python train.py --num_hidden_layers=16 --hidden_size=256 --num_attention_heads=4 --num_key_value_heads=1 --head_dim=64 --intermediate_size=704 --vocab_size=809 --hidden_act="swiglu" --norm="rmsnorm" --norm_place="pre" --norm_eps=1e-05 --positions="learned+rope" --rope_theta=2570.0 --rope_fraction=1.0 --qk_norm=false --attn_scale=0.125 --bias="none" --tie_word_embeddings=true --parallel_block=false --init="normal" --init_std_qkv=0.0336 --init_std_o=0.00593 --init_std_up=0.0336 --init_std_down=0.00358 --optimizer="adamw" --learning_rate=0.000953 --lr_mult_qkv=0.5 --beta1=0.9 --beta2=0.95 --lr_head=0.00819 --max_grad_norm=0.5 --warmup_steps=467 --schedule="wsd" --decay_fraction=0.618 --decay_shape="linear" --final_lr_fraction=0.1 --batch_tokens=[32768, 65536] --max_seq_len=512 --doc_mask=false --train_tokens=477900000 --max_steps=10261 --dataset="wikipedia_en"
Each number is 500 + 50 x the weight over its row's rms, rounded and kept within 0 to 999. Layers, rows and columns count from 0. Numbers have three digits each. The size before them is the row's rms in percent of the matrix's.

# layer 7 MLP down (transposed), 704x256, rms 0.0508, rows 346-417, columns 128-191
100:518460441459531603477532551591471438442563442535467509551438512508431498517519459508565468557581353504510472508486476521548499479540506570504507644463480580458492526517514501390587558470444459
092:475543530525518475477437574570500512483472525514552538458568499511571538519478533422546505516501390463431463514476513483518451466537568474481551489535444495529520446450467433573468506489469447
102:497496515533462517558609548464366549544543649381550486551433525390602523515523461562507466499434538565434526409551553478470496429550500496465553550508458607497486406573506515571505515513474472
097:533449499440494513435513508482487527425565474565552463521521502467511462482432547534482515512474453558458660573558497551420562587594421479502529477497470468503489493567500557425465539553503511
104:451507532483517468529589510512441401554545540516445444521526435577379542510459470546653443494425524533471535558474460491579548537527565561620538495531475494432501572475519432461389481493462442
105:538440538562421566475488452516427556561522497520522499495497447426531456405596533512496493465576519409500520471508525523533487592423491554518474545593430513536520489485567490520517560570455533
104:582475506509467492465514538521443538563478421412510464496402519388443501519578527435476501491433656430470517515462452472577373555440471535566467481474484499520500486457570510468552566505497490
102:483536527517404512514584522553570486524536484457528490537460452545551585523531452457490535458484436542562502469529541428480408502581459571620487410605430518455560528618478570593455478508511466
102:593580499511491448523496477512532487480440483544509435445472502534523523436610438410440412458486477455490525561411565479531450409607559547486523427490496431548549467457389466491493504527573580
102:497554464543474558533581611473511448520503602465505544447475513559560533533474498468494509444562518548471360493573572524504507504509515459446503497500433399558494491535506408429560494503519489
101:589496563477488521539514481491550548477535549557471501561525512503365477574583468477547528456520529510507486536493534576395505468482467461483573435561633485507467520507462577495483515444474454
100:570558522498509491509563491601480550491423535516540421505560490563490471501548425471548524526496448528413385495506571539585543528458468517465462446506554516526521503473533491455372474429544495
101:491513542529462488429543428574570617516457548438465476422491400517482494431435447408485482371468416441572450441495467531565534506461563528522429488452434574472407510493522546489545551467600431
103:386589493475463565435479448514466573498524430493543503516447511508494468493478445458476459544502508592554497508569546498524532459487541537587570437502488511514551502433535516558451521465516624
098:556473520509491486532522441473427450522441434429571554447491570524496441610555505412501544565427566455469547615566505462512491501500495497477433489477448458545493564516456536562478510511451442
105:545560478563499505619558437430616501477519528576425495449565467556544541492475478453455538521515563548481501430519533458541486621626515504508538493424490439502530496584499506493532496422427513
103:611479466532498533581446431475469557488471525585564471466488465553526466481483553499487527520492497468461493509624457590509500503452637546474510535485456547494552464502457535545539541461494514
101:469434533478533454410565434525464533541500435481454426520602537457644557453408449480544485519550542496453534571518566453511465566546524496567538440538448536504565508504461474532511514456445521
099:535443492442497390520463444479409507439518520477470474485523435498533393542431507501555529421530474451525582487509505519469565495563477435457505605447457590463524469491455580508462443452540534
101:553492484465588587401510555515471427521536462484549422486479443509605408444556598512454473506491471419460493511449513508436500536587427568424490522495477485507567483503483593492615446514481465
097:514418499470554459481552451536547522467508582442441519566570526518484471523515466545481543524504525450561588498537467490571521458511555459546479470470496485580570471569493497594473469478535501
099:406600469444465466460587453471563493510475518590481512514541451611470534490469478492552554627528528546577501503586536557417486584553537518466565509545505518495483507450478466509474513534485471
096:510459503531561494470503509528571467431468490509519474503471533446527493565535434468531468465613683533505546444523547450482526481530488504448504479482514494526506434584455514491480474537532527
104:428387537419523537485638435406501575596472435527480500517455507451487541470535481467550464613494504507398566477495511505572576489605458485527567441499517640511590547583508497471535565540572455
095:533430553509439541492499472458491548503504525508532618507471525502435497584510524569507431545543425501496520514505611586602441520552533569415562606499544467509535492586517534581547481513559445
098:439518429496470549462545523514467464548511481481483472562541450528535538565522541525551593449488536447539492513584462511556541454474437530441588527541464458539475440498386480541467437515495417
104:504482481559477472504499459460529475525529582518538504496447493522540495453501483519573439490507669475467448468455512417432401571438453517589481554471468573490514446540488401555501482507454419
098:523606463463476510478511599517525511547489564493499541420558521532453615558514509478403522465444530556567476519542492533437543436487526406534441509515484526454431554493508491531504421445436517
095:487529557448566529570542457492588447546476600557445522498559555517440523450537460480527433531542597514454476470532606553536554504511576597471576554543476568475421531526467527511588457521521496
101:596464397556551512526494543507544443463441496506623529526551439523422462643440514486461509478468500446491521476626510509494477521541610449488559397498377616556423472531480516488480539468486513
098:499442527506484432501490549485530455553539574513489480507561458525545482492416473501548510565510434543550482479475542469481464559541420393481553497460548466454585448449475495482495539448511329
104:429459483465508452502536446483429428526535545361490504492407485451502490440467466410532484504396446541437523504506477472503421561516487534511575531489593444472486548549459517457544536549443422
099:466543467567590449497524488497492491570529583496415454484508490507565485477423457505503449522561430456618580489460604423440475511589502463508439544447486429542464405444535516416552469492533437
102:498487508545444586439513412448484501517614471485540467512392539472553462546530520508496418496533452479460554518434533520567582525453516474510456437444423449530606524437599500524539539430469494
099:612513511430521542467497495554454479487519573436538552454448500483493533492478512440565504545434440558446510508636457489400493496478507518482491568523481574461431496527458536487592542532438501
101:422560486465569561540516454422480549515576582504562467522432512510509570506417558520460405565576525467490568440541557497656524501557491439498563573490485527527427444422523441479531497551455488
101:485522451491507548463429460381540442543540399480574511517484573536490463483473491512530485484523384413477518518635493542546505517522501575472545493427639456530550416544576516538488472490453506
101:552534409448445457486504574450449531441495517490412513574467568498425455552433443504403511547490463450492578494526493546496592540536510507543531486524461586513539444499535586396447537377525482
103:469570369502557491559512546540492513372459486487493566571463508610626478602459418450427441523554553513481458496516470580532525577521486499431536539471464510499474472508593464515442513484527518
094:484529524564497462591478480556489377392475580450542540457554519467477575571507492484537564518507486504559473585549470590552496470497428531436471433478489598588493568451576539515600533554492446
100:499465526484489470528512580583547441486474539516493494494577524470511519473475423486561439520497563424374455545458590540577452476446502523521376543517559389491575567531394525556472500418514525
098:488506431526557511496517482519599461486446518549444483556491476564481465459477439349396435567462501473549488472472506546525532531510412619533443547559512535536569635523497443459495420501640364
104:405507494471557533471482476478450511566595546552491481542452517531498496487450418554567562555502492530484460463554394552474522545461494555516531512495545392537523414558519445574399573628550545
100:541523565568515560488524471573492467554431505558494462511561483517489430515542491501601457570525533514531540473510446465513464405451453554433469468552550535448572508414485558606510528418482528
109:512485475508659415515418480476521476433518449494534548479607583501520506492432551373446476497460406457467507511494529486500491456583524430575449446558567491456558533455443563431570441513543457
097:552431476531521546448519471428606522509504476553541545511356467425618458405465525535441463464484511507488487517538479461464425546474509505443475453435550439524465436543540506404517478559495488
101:540458498522410589530444519560515474559431544404524520511484562440535471471527553562552482539508456501589482538501516494479502505447489437477459544533601468437555500524509489461621538418519581
097:537429492468484609443546522529503499526418518535582543417531528583532552483511593524405394473462575438517530585520528501554416427472556529464492486537486487605508521562530486541473542520451544
098:433539593507547470475450411452455512580576434378498472566517548534556422507572525492526494519582430483473554480469501461439446449447491573440453452521475496481534549512524588556453505504508500
098:523490495441489490536506524444436477480493449467460565476475512572422509535487518480382539510485512502499502441538430457426549397474475531539522520378443436409468536512489507495546552584392493
103:394504447506543481451538486501424534459450499561477515569494530587504523505445522517605470519563538539467498438499507475436636555559453488523590508519500487486476571450413511467448515437443472
092:483545562518534527491573401527488510523504468437492515379537566480513460490437507396482476558483528463557482465455499501529521506462504582520419541534404465426455532503525538476575469474521469
104:460479597535458552545485611549481420489522420520454456445454510482556583503560420528527529424440346483492445582442494530474469423455516523461547570566484594421504470531491512531493451472487420
097:484450505600422464443539503549466490442519527456482514535435512474590458464515567498492493457510594562538467451423499501511518444424534482409375534463456457549606474466481510525514456553502414
102:494456505516589502463578587480462472539492520490489491509491460442482451436483572567457546481477438500514554486425579528569483550489493512505505413530436417495500575477480449509510503448403519
103:506428452565484502516511495582578482504475536500537525524531457532580545472442464469477483512497548500397425528564505547502473459382490548458541562457505516470513514542494462448459576562434461
096:555452509431520541476564557520497487540528538580532550490671575409542509539502484575410580555438465432439514503547534539518523550553519527404404527574500479461466522551520530539457475414489502
105:507612529528537473521519563530464485544493430524353544523407448484550528589443498440488428485399547502510382378539523500512521516585528478551544489609523461511463557500503424477494468471472471
100:434528564469529526533566473532541532549555576449543484528443522501543463461557590457544570523408544586554523449422474501452505472544543549603480602542517440446429450520441582483501491500504466
102:495499538404472514464526436484525545588522551531517516559459517456387396446488462487490394529515497529513533512516478456519515483506505483421480574503480385513456426422583389468519516531531462
098:492454490561533524469556521524485554475477480417396474459482602502552483504403548410516452442440453507560503455430482502545347521469572474494416546517568443515487542492591461492461511439414425
094:476511591489464573515644488440493506519475447432624506463540533564411528462514506427459516594515499486505486412466580471479588415516471464455588478465487475465511537521421519589401497469505485
102:461456547490501514507498420526523482509586572544497500453585505539482464476510471538539445518459499471549556536444446473534562542416508553494480513416522575402448524514434552496468573535472515
100:516513488478422544576520524558488467441444485473539467506461528525494534464477520494507454429466513481532551438430476638486520454513519482465585590502472535594467511456450524461608464519507488
101:505669435497418574441547502498531563630488527478487511450505492519484488524411518445453367583459443448447508466630528490435529468438452505580449532512593546496584411463457576462481489484525490
090:446562463548557470542569432484498526541664455589453552460435514454544502491465471467475496480581488495501519589501423466567490463441472505502520480464469562533363489415548475540527571421481495
097:571578477501529500543578549530488500555492497502509515558438490426489625515496548452472475489436484523450474508472526586510514434559561502451463508502438513520467565516440555498433430513511449
108:562522466549517467617450457456505520591466430445521410390514448435534490541455512436485557566534454506464465430541539587510412555575389480490449533523551577474455422481578485521452505489573481
105:531549504434515483483518481501451524566474393461490501519463494481485492493417543473472534525561568517531486460593445468458501470479493550487507543478538569567492453483427514513464514565550530
099:590393516507411525471513490512532573443505492427492581466492567451499493522527509519486411583478477434563523513496409500426380514478581475601499532460505481512523528442565510441496523441530453
100:561531560453471456605475466539530516536481422551440486444524432457507523539515457603444575454433477408484495465477506615557432485500514465559459523537474500517521520480464537535496444471612500
101:502556517479468509551437446539456423494415468437498439491580528572519531545592479472580464488448577449541424421555494581502526537585590550529515492464494531503564555483529562551410576611394598
# layer 7 MLP gate, 704x256, rms 0.0576, rows 347-417, columns 128-191
094:511412548489547516544531481511444561512434460520530535549506411500607521509537475477542472458544594493477488509554579511461427461530551535406503486489438470581513560455614537487372481492585496
103:499485525518497436435525396513469463571444578513481511565550535606460445494518463459411446489446516533504503473471456518395473514391452415479503521547508463497466356508506488536545482538505506
099:545482433592496552582454472460491528538539450542489454535565502420470560520529508446416499543524469617490489458565527445431491521515499525507530560568444543485491497495607576364476592612454490
102:559470450616598509504502494452505434503482562488480566509445369468544526412385502461600501446469544468464491499535527537527525503382542470466512553556510502524396545472462509499547486453521551
103:493500467494513523402493487564543426553544557470422524557518526464389502504426514440527465443470452470552478480546565499438424468467491570524574519504479606458513491515541455385404562519403468
104:480489467439579444573468391503511545515532502509550503549468527474514482554514478488574541480426528499586411509520515566531490569521521545452589445424425547556438407548539519376500500496479534
100:456562492565509502491468483481611519500444535449486521533544396520396620589493547428478446533542485444547573582546583526492479572439504555539601523491524558506426539443524450498498370619468518
101:443537492482577492536514499535541501450497446518456555461483516517559507497459521480509486480403403461472380506499513531557524506555529465576581500532443622507485423516534534490477522529457526
101:599540535470595443491549512419548503444500512484475533539481489424513506482506505496541447471497419511475476419472451531445540516518590516520519510498482529522516516525640576435485490404486527
100:478490457564474492531508560506551596536455486456515547490564440402508505418538522449514465449512536570467528505606462522495518579419519567476537493489430568600478464576449546458409480430539504
099:548544455528435494486423487492592470432390444427508490541498481529519576493541465553471439568488536489447489454503586506437492430490514541477552432522509555494519447519510404528467551524421471
098:477490438523670485459514448403509432430518476452503461472476523465489443544415456454492559498497513454540535578561599537503518505404417536474394483571416426414441517470503424508554455442485481
102:505459476440535508510413449480445456472521627545479587525491518526539500511511535444567548525524469404603489592565558508500482498547575494453413507477554556419455539531489513536470489521497532
101:492525477525568523394460511488420503440479538540441553436471517534587444502418496602554429430535441502439493473528457547415503528539417546453412493495456568543523495506507442514549510542453556
100:404483437499527488375480539515353499502582503452529504532453558519532459422465494467497473557515458526580529489445505512435534430470548492415435608532522574476477422500496549506397524596561434
100:562458442463431471425481445586512497465539572496448507539567565573420484543470469440493594475474471479494521571475494478507543452507477501450463418523454573499465472597501430501490419518550541
107:604553342571519501470449495465510495487577482531479547536518488519497484471481571611537542461538653457552468488541504493467396495509513530386549507459533540512474568428533557477529472565480413
098:489545550529458536578447457518505517533535450540570590554521436485465475581459540540468549484504555481495476400501570552418500534508578497522493517474447514534460456453469506515529525506540475
102:533558488460514560564503475513516513433484519473482456507449531489543587500432501404405446540528538517572491569464525406532556405473448517500459489491534637468541430521527493466551568489550543
096:465483539475508480423501578467554518582501536496581517467409451506494502471436421493505517519560457616533438501452487488436528446539492505530472428514469589538553564486502471553426456482520435
103:473548589493502561477496505458507522479418452532416517575468518491508457449470510532547567460505456523466463427473469504434473586451480459477444541438540501427519381552536470440586538564506428
103:468585566505435441592505446532511487481588564451553541479501512502483465581503550557522509465521421557460417470570568487474473572439522533507567461482466523462525506499519476396448490591524592
102:517445469498507470438372482580426424559485553481459492459495485524418427467540553469559560431500440394491509425577429503434578541586522480572449438520473500474492481472505535474507587519491503
097:462505535451480534561573486510597446564476532482527426483504455514437502482503482544441434516541501526474487452445524597409468527531517500598512491532455525678517461483486525452480485552474520
105:500440536501482621534480537521551524489444558553422443465487478508494515559546480540547604585434521503495448502583494537439501525571561504582494558441466443528496434609532483470523464471484494
103:550529490540515478587504498529451442521413506533475507495504444424435417421521493535516462553456534458440470456489517482444609502512477595560402562448568639444547483459484495520557567499543540
101:562528404465480568480491570486499495421538575547498485498534466510519533493529486434572523556485463465490478464440482388487651527429473449510451463510498473501465488422555394464428528467515542
102:434459473547553603565423480470568501604479491421524513564549565435436565538474508566587574548454515521545517502553478508399453442465520500533553536448505476543389447520485522427558465460575411
103:458459543427481470505470441601407533477434564531500508503535495376547519444487397457478528425498526511577468450408506576518431540497435426524524455514533542385569470468509384503549519530513562
105:473597464523515448450484472552507577514488485598499491467503494516465476397553599540473565522476565560547517464538506371451529479470615555469405469461467522476463483520564442541417516456487536
105:458522511489463515599517476474434520631393504496487535515444440522407454453455474570473455529569486547531476532519530467565432477534457536524497497537415520515397462434458514567438503530534535
099:509614461446451481573513547442468584381544491464417550500413428551516517391417424561498471531498581453478501490524524490454428546458454526393441481486477462484455543526490573504569550512464457
104:491500544520430498495514419547546518568554484407461510447554562583483514572524520510586551473544524530538397476593450547521530402514392555440400435510573453480507589533476461500517509530517548
103:405512557482476524477476493454475489598501562548558501526506573419626595556476510490635490503549515525448464494555497584484542430419553504481538591496458542462481504497500541445545571593505481
105:524524496537515481561486471629449495548541518427418499508513457527527462538432551431578524451458449418556470538483480552458553547426462523443505541620503473483545545498528444535555539481525529
102:552594492516496465482514449495496464520509387598585508458567484600458423449454503504521533555550483540452519444411513489454519455507455469379448514460561595494552450529527397484478438515434583
108:513397450484482544475512491500460472448414560518588563511536457390512516409467507506497540518463447501429397521507438538513470530534492517442505428432469495496526604464541613539492500539458481
103:576424426567484466478458536446507540536539519545477454577543563433514539524507453536566487544515430484512561504497552573454427524621497476605509477543570516452418508479545397490434490493535448
093:477503508403480499432507538344465522520474553513573512436543459493562525367466513531476516423619478454458476505457520509556487478531483588559427518495507468439503455480513488509448576577536455
098:499581489450574411454448525596452522515475558575468533504586478590524526463529496539464374523477437553498528491503525601491479489448518517491391556505528488451496584499496521514414479532447556
095:497477490550548570465492459513448436450541522448477496472370503503548409450497493583420451553431492616451446494554607489508587443532510517485428548460400616596568566493511545519446503492614503
095:525541583544465509447454438458528490560451581524519494515513467525562585386475520508455489396473404502456463456517472473459500486498451504515543464415597532415428425562496414521476422545536494
098:466626534428462478492588534633478472454420454551488614455549444413503501555547520549588468538473491459541506481474558435475433526530440544467531440560476533446498504556487455493523532461465539
108:527512528502473575484435460557493498460446658493554438490580419516500423427527546430489530539577474528392465529502518511500507421417526508510500506472493591543551500452551517506575471584562427
099:531492491500589376385546556497577523451513461512506486562575520577455456450514520439499524505455505497438408502462556525451510500494529534507482451431407578505482443489524408407395576560609594
106:471420490552550526536459418545491526413508529487471550471535503421529447554512556469534487496597514454521502477548420492393515479484471621415551472502486551456476468458556420484463497578506533
099:505441446499447539495444509532530523481528510524481505559478482504512485470514539438464504561536460486465489512491501409397548507635438515492470559473531609447459555510522445535395442490559551
099:576487444560497547435462504439532505567573568593538460540535513394511545526485483560437483561484557485544437419498526540615593473471545505503551555564546537499483441488512431475473365509496554
098:563543610483534549498550462587551576561531525455479514504532557488436472504439434476591427511466473560386458537456522530492524573534563580548526552510551480504503498533477530614437545447396598
107:617610509502470498419491499417495518436501456514504528539505453432526476543502430434535501537596541492527534524498474473517475579509484452416541469464490511492514432586528462560575461519514629
091:515408446439510469465446541458424529572502569510478498537492500536532526507545552435520594414501510530483516536574496468444516617548487462429536551482577502530556456449545556536432504423590466
098:558533485500503472530493468608541581515561517485477466538562445502393478533492590639523421513473503595547474473428504483389522548434445460501478379445522515469462454592573526458432526513492464
097:391474596502586489468497485406536474529465485552463470477530597428517532442401464496580456504515511536578496503567574522498538575535516485523474544474543487438508399600441449512566500449517443
105:544571500469511527507472467512454491474497499473461430560469494509468479480465495467551565452462485565547527462494420468444463485465539464480572584635458526459529440508528547535448501490546558
104:375488531504485453530431455546464497520551533540441537509520603433475576425477490556457495515562436544463541515476490553511388439438548501557544571482533538468542477481496503522464595477460522
093:427530530496429554402532514520545492502440535546447521466449514486531505468480442493522527414449536513523521555475519546509428594411556516539507560570501502478484468537502457521523455466516498
108:555439574553540466523437466465565494538429508440472495507542439480472425538503513542479502514557495569513470518472581635468590510515605455488501435487570505525418475529536486479598618502469533
101:547462447468515422541401460546502511572564535514591521515555426545499475458402471479491448461597477499563485492496544359445481489523571584502499484496456480464549426565453511541575491493477537
100:457484470543524397405496517485497502484460516465439594576493431536421431480504362461520523528459517600402412481491483473471483501428553540540429529533512450420539446546410508477417555591489470
100:471467460593591536436517477430432523489500540415557539497450554515490558420529492542485527448557433492465509404442538432428502556465434478401427490423533439493555461628410456463533638522506541
094:478568497495556442481603436575497401416504457530442430616488453576519508374442446531487480565524604510549504482503385523483483473494488444455513502493420547496375463532508508509575593466542488
101:532485549513593437543431545447446505602479453406502458588448403531455554454429555443533592389547492445476495415585499487473538527553472559449417453522463465525454463502520546418522467455522483
104:522507494416405411468483466512571450470551466574516576461505423491356518461530512535508501603470499537564433523530626506454500499461513413529563544510537464535608491573538552548477426572465576
097:501541602517515367484485547595526476526479530554494514439490470545497488435479548441503434498538476464476502440477495471510510454533531470597469551425445517501455475545448567472514568632557483
101:574530534522491616450532469475520521443546470590442470504550456521531481451424505597487606495463511520482482442405533505503517479446457505529557525453513581598434486493517489545573592467485539
103:514525505526503468446561516555561432535503540498555529561533457510485569446491515456405485619488393490544486545603487434442428508559536517466529508459525579531486418554542445562555546464515462
108:489530512426442547482443511522578553501456536517444574559517501529434505400439474555469522503496459589514499495482466554428419554506532437604476474573420530548505486529603485455503578484493622
106:521535478517510478481469485485623451476448526561345527558451552605520495504494529499476622462467471447534452474603524594521463522541545471508497474490524440512457542461451507536514531495486465
100:404474498502503596460422437484491541543431600360532523456596553549510542485466467461467465566501517566546477387573469538536580428423459547537569578518510499531426561549487491505479450473454461
099:512612510542470528515474507525480480473523585477497509531587421441471537536447483594532533475524416541544525516455491648500465448569475499579541449579479631591529421535561407509518487536455572
098:583604506564510569475567487446570589521390592422541499586475540456550422495436524429438450466479533508443548587469473521454443488422538445370487495532442510491482475476518450483504510552475554
# layer 7 MLP up, 704x256, rms 0.0567, rows 347-417, columns 128-191
092:467490419458506465485549436489564449576554374502534436591496428495469486378404407528469440523575574492530522453444536476516467580588469518375482442566469534408513423546510521443562525469468468
100:498510521434529519461553515526493482508554430462580549589529469497533498496478451476513555582489463528509517482465426451447528507540555496469534438441378532490518484475518482488523463511464561
096:427476593514435580487445469442394447398516429511509481516443463507416469489448508543526458522512489538508488552456546549487495507563532466433519579486450503447486408565457537580588439508490408
104:579525443540522547449538517478448407491514548496461549558526501553522526551466464473473468477465537492463467551509471512459482496528508531467586540442480521507557488533565472481536492422464504
107:536411552455480461490455535501500582472507535558553509529535437465567463567502455409481472604532504385397401488466503512569479501574512506478531481433522473443476453477447483566532433525556468
102:525466526537515441480515528360561612534532552497503465512438529505490568502499497487506459461438519407497445534453417482573500475523483570552522496511538474521610467436552540436518584539525455
101:517585474565516486445477514522508551423616427497474516400504552576486503429446453416454459575496569498448457594488471458515481462457497524505518545545427559486477541489596530520537457418540475
104:507486470537555518508522533476581441502472529543493487533547526632480449410475451545522560506588456514422497436530481431604452537495464588488409465485484502456443507477559532403456507444499496
100:508596540533498595527486568496510545443513493490541534507504521548497538495578488506530549476447554458477463532549534494439536552571563522535545498578548487436507500445527446504483610556578526
100:539501459468566467473571485423418493591474562522459531568441562450489414490493518588563509416501470448518424564620567511478468435520533442553453537489465537480599568588485506522603513516513462
105:428560486456587463530510472511492540554515500493612524557529517572418540528520506495565480630540604512459572538555516539444528462591469434470410481492422436426577477519518519507514510482558555
096:520546513504491458465453519551595500450412476507571557564548514547473547469527588535490554525548498477513471511522574538516446392402388466444465443567597445499490450512503507424425459441445545
104:502446599474409517498606455458510481603455439490540476540509506478425484458560478452507483529378497491535525521558477474417433546375480568561573494570504500499455527465536595487490508510512585
099:450539504517474559478523509595381505425529451495504545553585594545520408450426481583469476488507509522463543516479549562431637490520480472509562495389460565480497520428588475474534528444539450
106:492467443540421500463365595544454557447417499409497515515467478509564359502521615466452430495456410480472503451527508503432503395425458583416438479521465546526490566485582480518475529530492410
103:556470410472449528533432509512520415457520453462476565547503458503465461521487524469492489516526478537536439531546558490527580469593479410413547518487481540540587500617479546510504502422484407
102:515601536438523472494518459492541493560507507494501507576470461485516528484550542376550468470513518504466446512505428587438513554440579452458552464431493481520414501477555506439599530505537526
100:473482528462408503492546467546534514498426415508490614438491605510476587565520508493449440565525481477587541483542548537432458435559477486526415535500500449518457502530516476538534547556507544
101:543483476565457459493472547535505491555434489573501517413420556538568537419473425438431408429444401507458511491450510481509497457556550541473456531536447498580398470446625461599479557483542487
095:468422512539524430448484489493542500481533491490537498571488482440429570433519537470572471544516544551445464495497596621465498466458507490555534471556445542404500508540541471441469499526422602
099:452543541419412491498610535597581533504488533558508550418465495559573556520539500482444429520591616397442542548516380514488415623537474518521547457472571536411492493532545508480535498456496514
098:570515364467626470411523533557516516490485560487504599464420469522489505500477502568514462548515464453491507534482522389494484465504484481573417487532541483539516498529495525493531498445435519
101:453458573491466512502535576509447548523434468523465460488460456569537556535468442521481519469553427563492542530535425514446544423519512440573438397531599437394459460423508501612556475447443535
095:576448503575447549530551487524463440449493511542566574568505419544521639548451513543503500508479423497439526492535495487505537512583494426505428482512554523541531560492520477380541527522534486
098:538513547511545528495514494495565508498521483583500492476556477447385484481479513548538546441493441380503462466526515479461483482498495399460526456493460489530445523556543489555489451544441562
105:447558492508522487414564513432558508538467495558489477406393452521487472505540492514559476494562473479586448622568526497448400443489453523515442404464566515553590452507468408467521466497566582
099:447452597494544475495442489418441482561565473561524509596437465559527465479549491509501441563505434469425409418380495510495443535452466555483489609472498490450498511427533542516469442434584571
101:543498375550423457496534543456409444515425529540513481475445504489554425479464422496570476465558517452461421405507523481490536554581496496584452419589461442617514563495474443539529532554418529
101:430505464548537455483570489534423599471557443465468482485490502553541472515442471549487541510537531498530569541534532527408475503491560474409534540656530452426523503475547536446441465489501494
102:438430470588533482504547526497522546495440424432428546435417397567466507480432436383449474465503466474549448505366522561500465560512466453476534506441463430411401509518393412610486454563438486
102:589525482461538471482490519614490452478562523560518460510513592540496583507506386493541410479571593482569514587513472510491429462508479503490571437539489553485552511520551485504592497498470466
099:489480519509482547423441525504483475440523565568518465483537427551552613513518482509508530438478396494428476479538608592464478453493475413480527484479508508458425513449449550511451588524414467
103:468485490468532476454541505538555502486533571410501488496512518533487629529537508508581553471523553465586569464504483508410528387524417575488491476453497538491463504533401534458541503486434534
102:485479449555466506459397480514446500572474413487508496470491525574409428498436551427508579503585499467479525474454445372569524476561497508585421424490475507437560478506463526460582528537512367
101:506493436485524460442534512547471413450554474419488488510494497599531428489590531418567505479483537491466570530568406590462535526515507428469440525506517477514537437488477490552543421580485529
101:439415508537490496613478539462522488505558536453506456537450476470549553586502514547418557540567588552469478500574573509459471488446484561550502509615485426518498522528542466476501594464571468
101:459464581571551516542605533430501569583436635489535569471529475407456507500469463531592419412478525389513519493495503581493503577536546451505501558486518530477444531575551537485476451506446484
103:458412561474449513441447468496508493531524463527468450441527459478475585481528499525526654531416578548577571533504519438469467529458498522561492462454450566546479571543497418489581465502486508
095:423512475512528472551484431510419489431513526513424444544501470463456503506516517440515490526394578516522521516501474569467514519498483447515453466570500443510501446586454503570521427436448442
098:581575455467510433553539461522494436499535370466509480406470390580469429558485492445506507556518477403415480489379522547533475526532532490467439464576543491454481475464549418451426514444513514
098:491530455471422561595464529548589492485596476525530407450629462589421464482536622533601471470437473471510580506543569486478488466566506529516457497550480476502474430533456499492542503479532582
100:550496435470487524524459443473434506469581534433449535510432570512349412533489572467467503599539540541482517519487467542557467511485527457518545558578426537627500500523526506480501519492504497
099:552536488526525557538482472508499484599503500422421509544529555482418501479454584563481491532539489493596464419530440521453558514602507562506506473448511486527475492448516505472444458451532530
108:490523587529474485467372511509504535407557510581452553585518498529464583564496545516506545531467525558516593474540573468570480466565515485447527419513539561471469451436451526478421487458480449
097:453523430471425577604509481529461441544518510473519498565482563490511488464517549484457520478470525489550562541604507553526588488629465456507427536569507488589464591572516411580471468445484506
102:497512382560499542500553578569582416487576447453479579477480557515405607522556515533431494516488494511470469427455507471490565532500492506558507455534445455452503603519591459421516587486454501
098:616484404583563434422514498543522479489611578464478500540593410496435423437547550534533506425536524536536478517584511558538489478595508536598457500475548552606458527553575509426580637432434458
098:496450615473438564614610534529592496447541455410497451495513476485504542452581441530535476595520517421515408519509519516454418393461498519499404461579473449525556550508486448542515629540451468
099:566446439545509559491485477551451504592546492470459457551544567522480516537389491445551460459600513474565444597546590541490568555509491496590503478589482591437516563464492441541603521509509559
102:509414496545594533432517535457526518533525583558435404525567455500499506461569554478540515405639515539511471522574497568437530597519527462498554420497482437417514529435523570460475369514411468
090:450532448437468545516542421444579467508491520480500318484561514518549425449409475508539486441515538624478535540438534456468432552481544468497450425544501432509527430570502494568556481491524510
102:469502489488548413558474535530455489488513466492462356508654467546488497499517521547526458473444432543502515504421472516456555508493501402470422510444508532456565514550522507530488554523431507
096:496573471562484479530502583467578534458485479489500467458447456568483696540501568511595533519537536551449460552502520377414560461519580567577506554478541427477501541513509514502481494497494566
101:520468505500503493470576531478442579469510523455470508560474514485448525502482574539465456484541473554525423507486555579476480492498446611533522483494593470393538477536376507487613488554456586
105:584480552488506459449504556486487454417481527464502555518574521438464450541522540603481377478523465454617452464594530554527513457535455514515474472524527470506550528508552467468525444478491449
096:505498419527503503527480465446546548461530504499596508467443497406453527539395522487505438641498559495505489541480531468555494616617586414572507554499459466409476448519479489515460482483498581
103:450447505515530464507420471459506564499450468490416489517428480580497465512496527520485574468497498549557396514430474507555518560488513518555414436429478512533455494498469501515515492520510441
100:553564515608535485567468529517459504552487524511469537442475476448482589520491466459534504495486476458535580523459495544430506499568515496546438533459507566507539447527481454469515527388571535
103:503467479497441480497539427558513487463523493523395495563603524600535555472478491508480475442574519435520554468624545579424566391500513533458535495507591489562487529510568460427530536531461434
098:478520464482491641602462504502476493436516490431509575580492539512496516480487497452514434482550483530432544524529394545510472493518521574555568463523448573471544444482562554540522396495559519
092:443570446472534455448410500375505487525520432452504526477515499445499563586548649474438517562518474456496607518604507456486436492532472435521514394507527545520529439399522498411552505481473584
104:400547540437466450452551487547482528569465430516523487405436570519409494643412463496474399440467528549416552554511543471445477489437542526487544447528454444497490583502429511479502427476498468
100:480483503455502513523542436495434496527522536507454519576447544523573412473485429473480500487452438540494588477469504440486452541559550557537505446470408541493524505528423492491562469476552521
102:537443467506437546562536568488515495543489505504463590416478426436486437566491506505554515477439528476569485441501554582465599622486451439471505427489446487560431593414588502461427573459459444
095:457475566459515529472554564496482553479428477602522445481503414610443511518511468526507437521506568549442545392530397528487591486427459550526539451503603434527452478515474489518472456561573555
099:464652467511521559539458439500504542527597529469527457425484602448468455427549518589554495578374428503572548528397474525496599529526435468416507498530538487487480496506493600571530556507468449
109:417568467476481539498531525417510461515511476394461447459528415486508478456488359524520535485391397474557554476520412480453447437409398547496514446487447556539492545470498537501441461469529492
106:487464545525512547470484440422519481571524519432595485574563512511570544467532575481440509482522461549478555443473464460472486554515447431458560603426416467437538513465442564440577510487497608
098:452553478473547512382525497588486517533433474483505438558608541489579397498471488549495494447555524499486471483490522449507516438470425510543467522560494523544526521379489500532419533453490482
100:522623567537489489541503572603434468440521450542479543461587488413536548551508488573445628518542475546460603538421482574459539510448529492453546523515523521525471532491549495522494472475420500
100:497433486347476487413377519503426475449514498505614514476471500499476502489527521464467474453513510418466587451580506489479611499560477432473518573524457600568464535589515574508540480449492557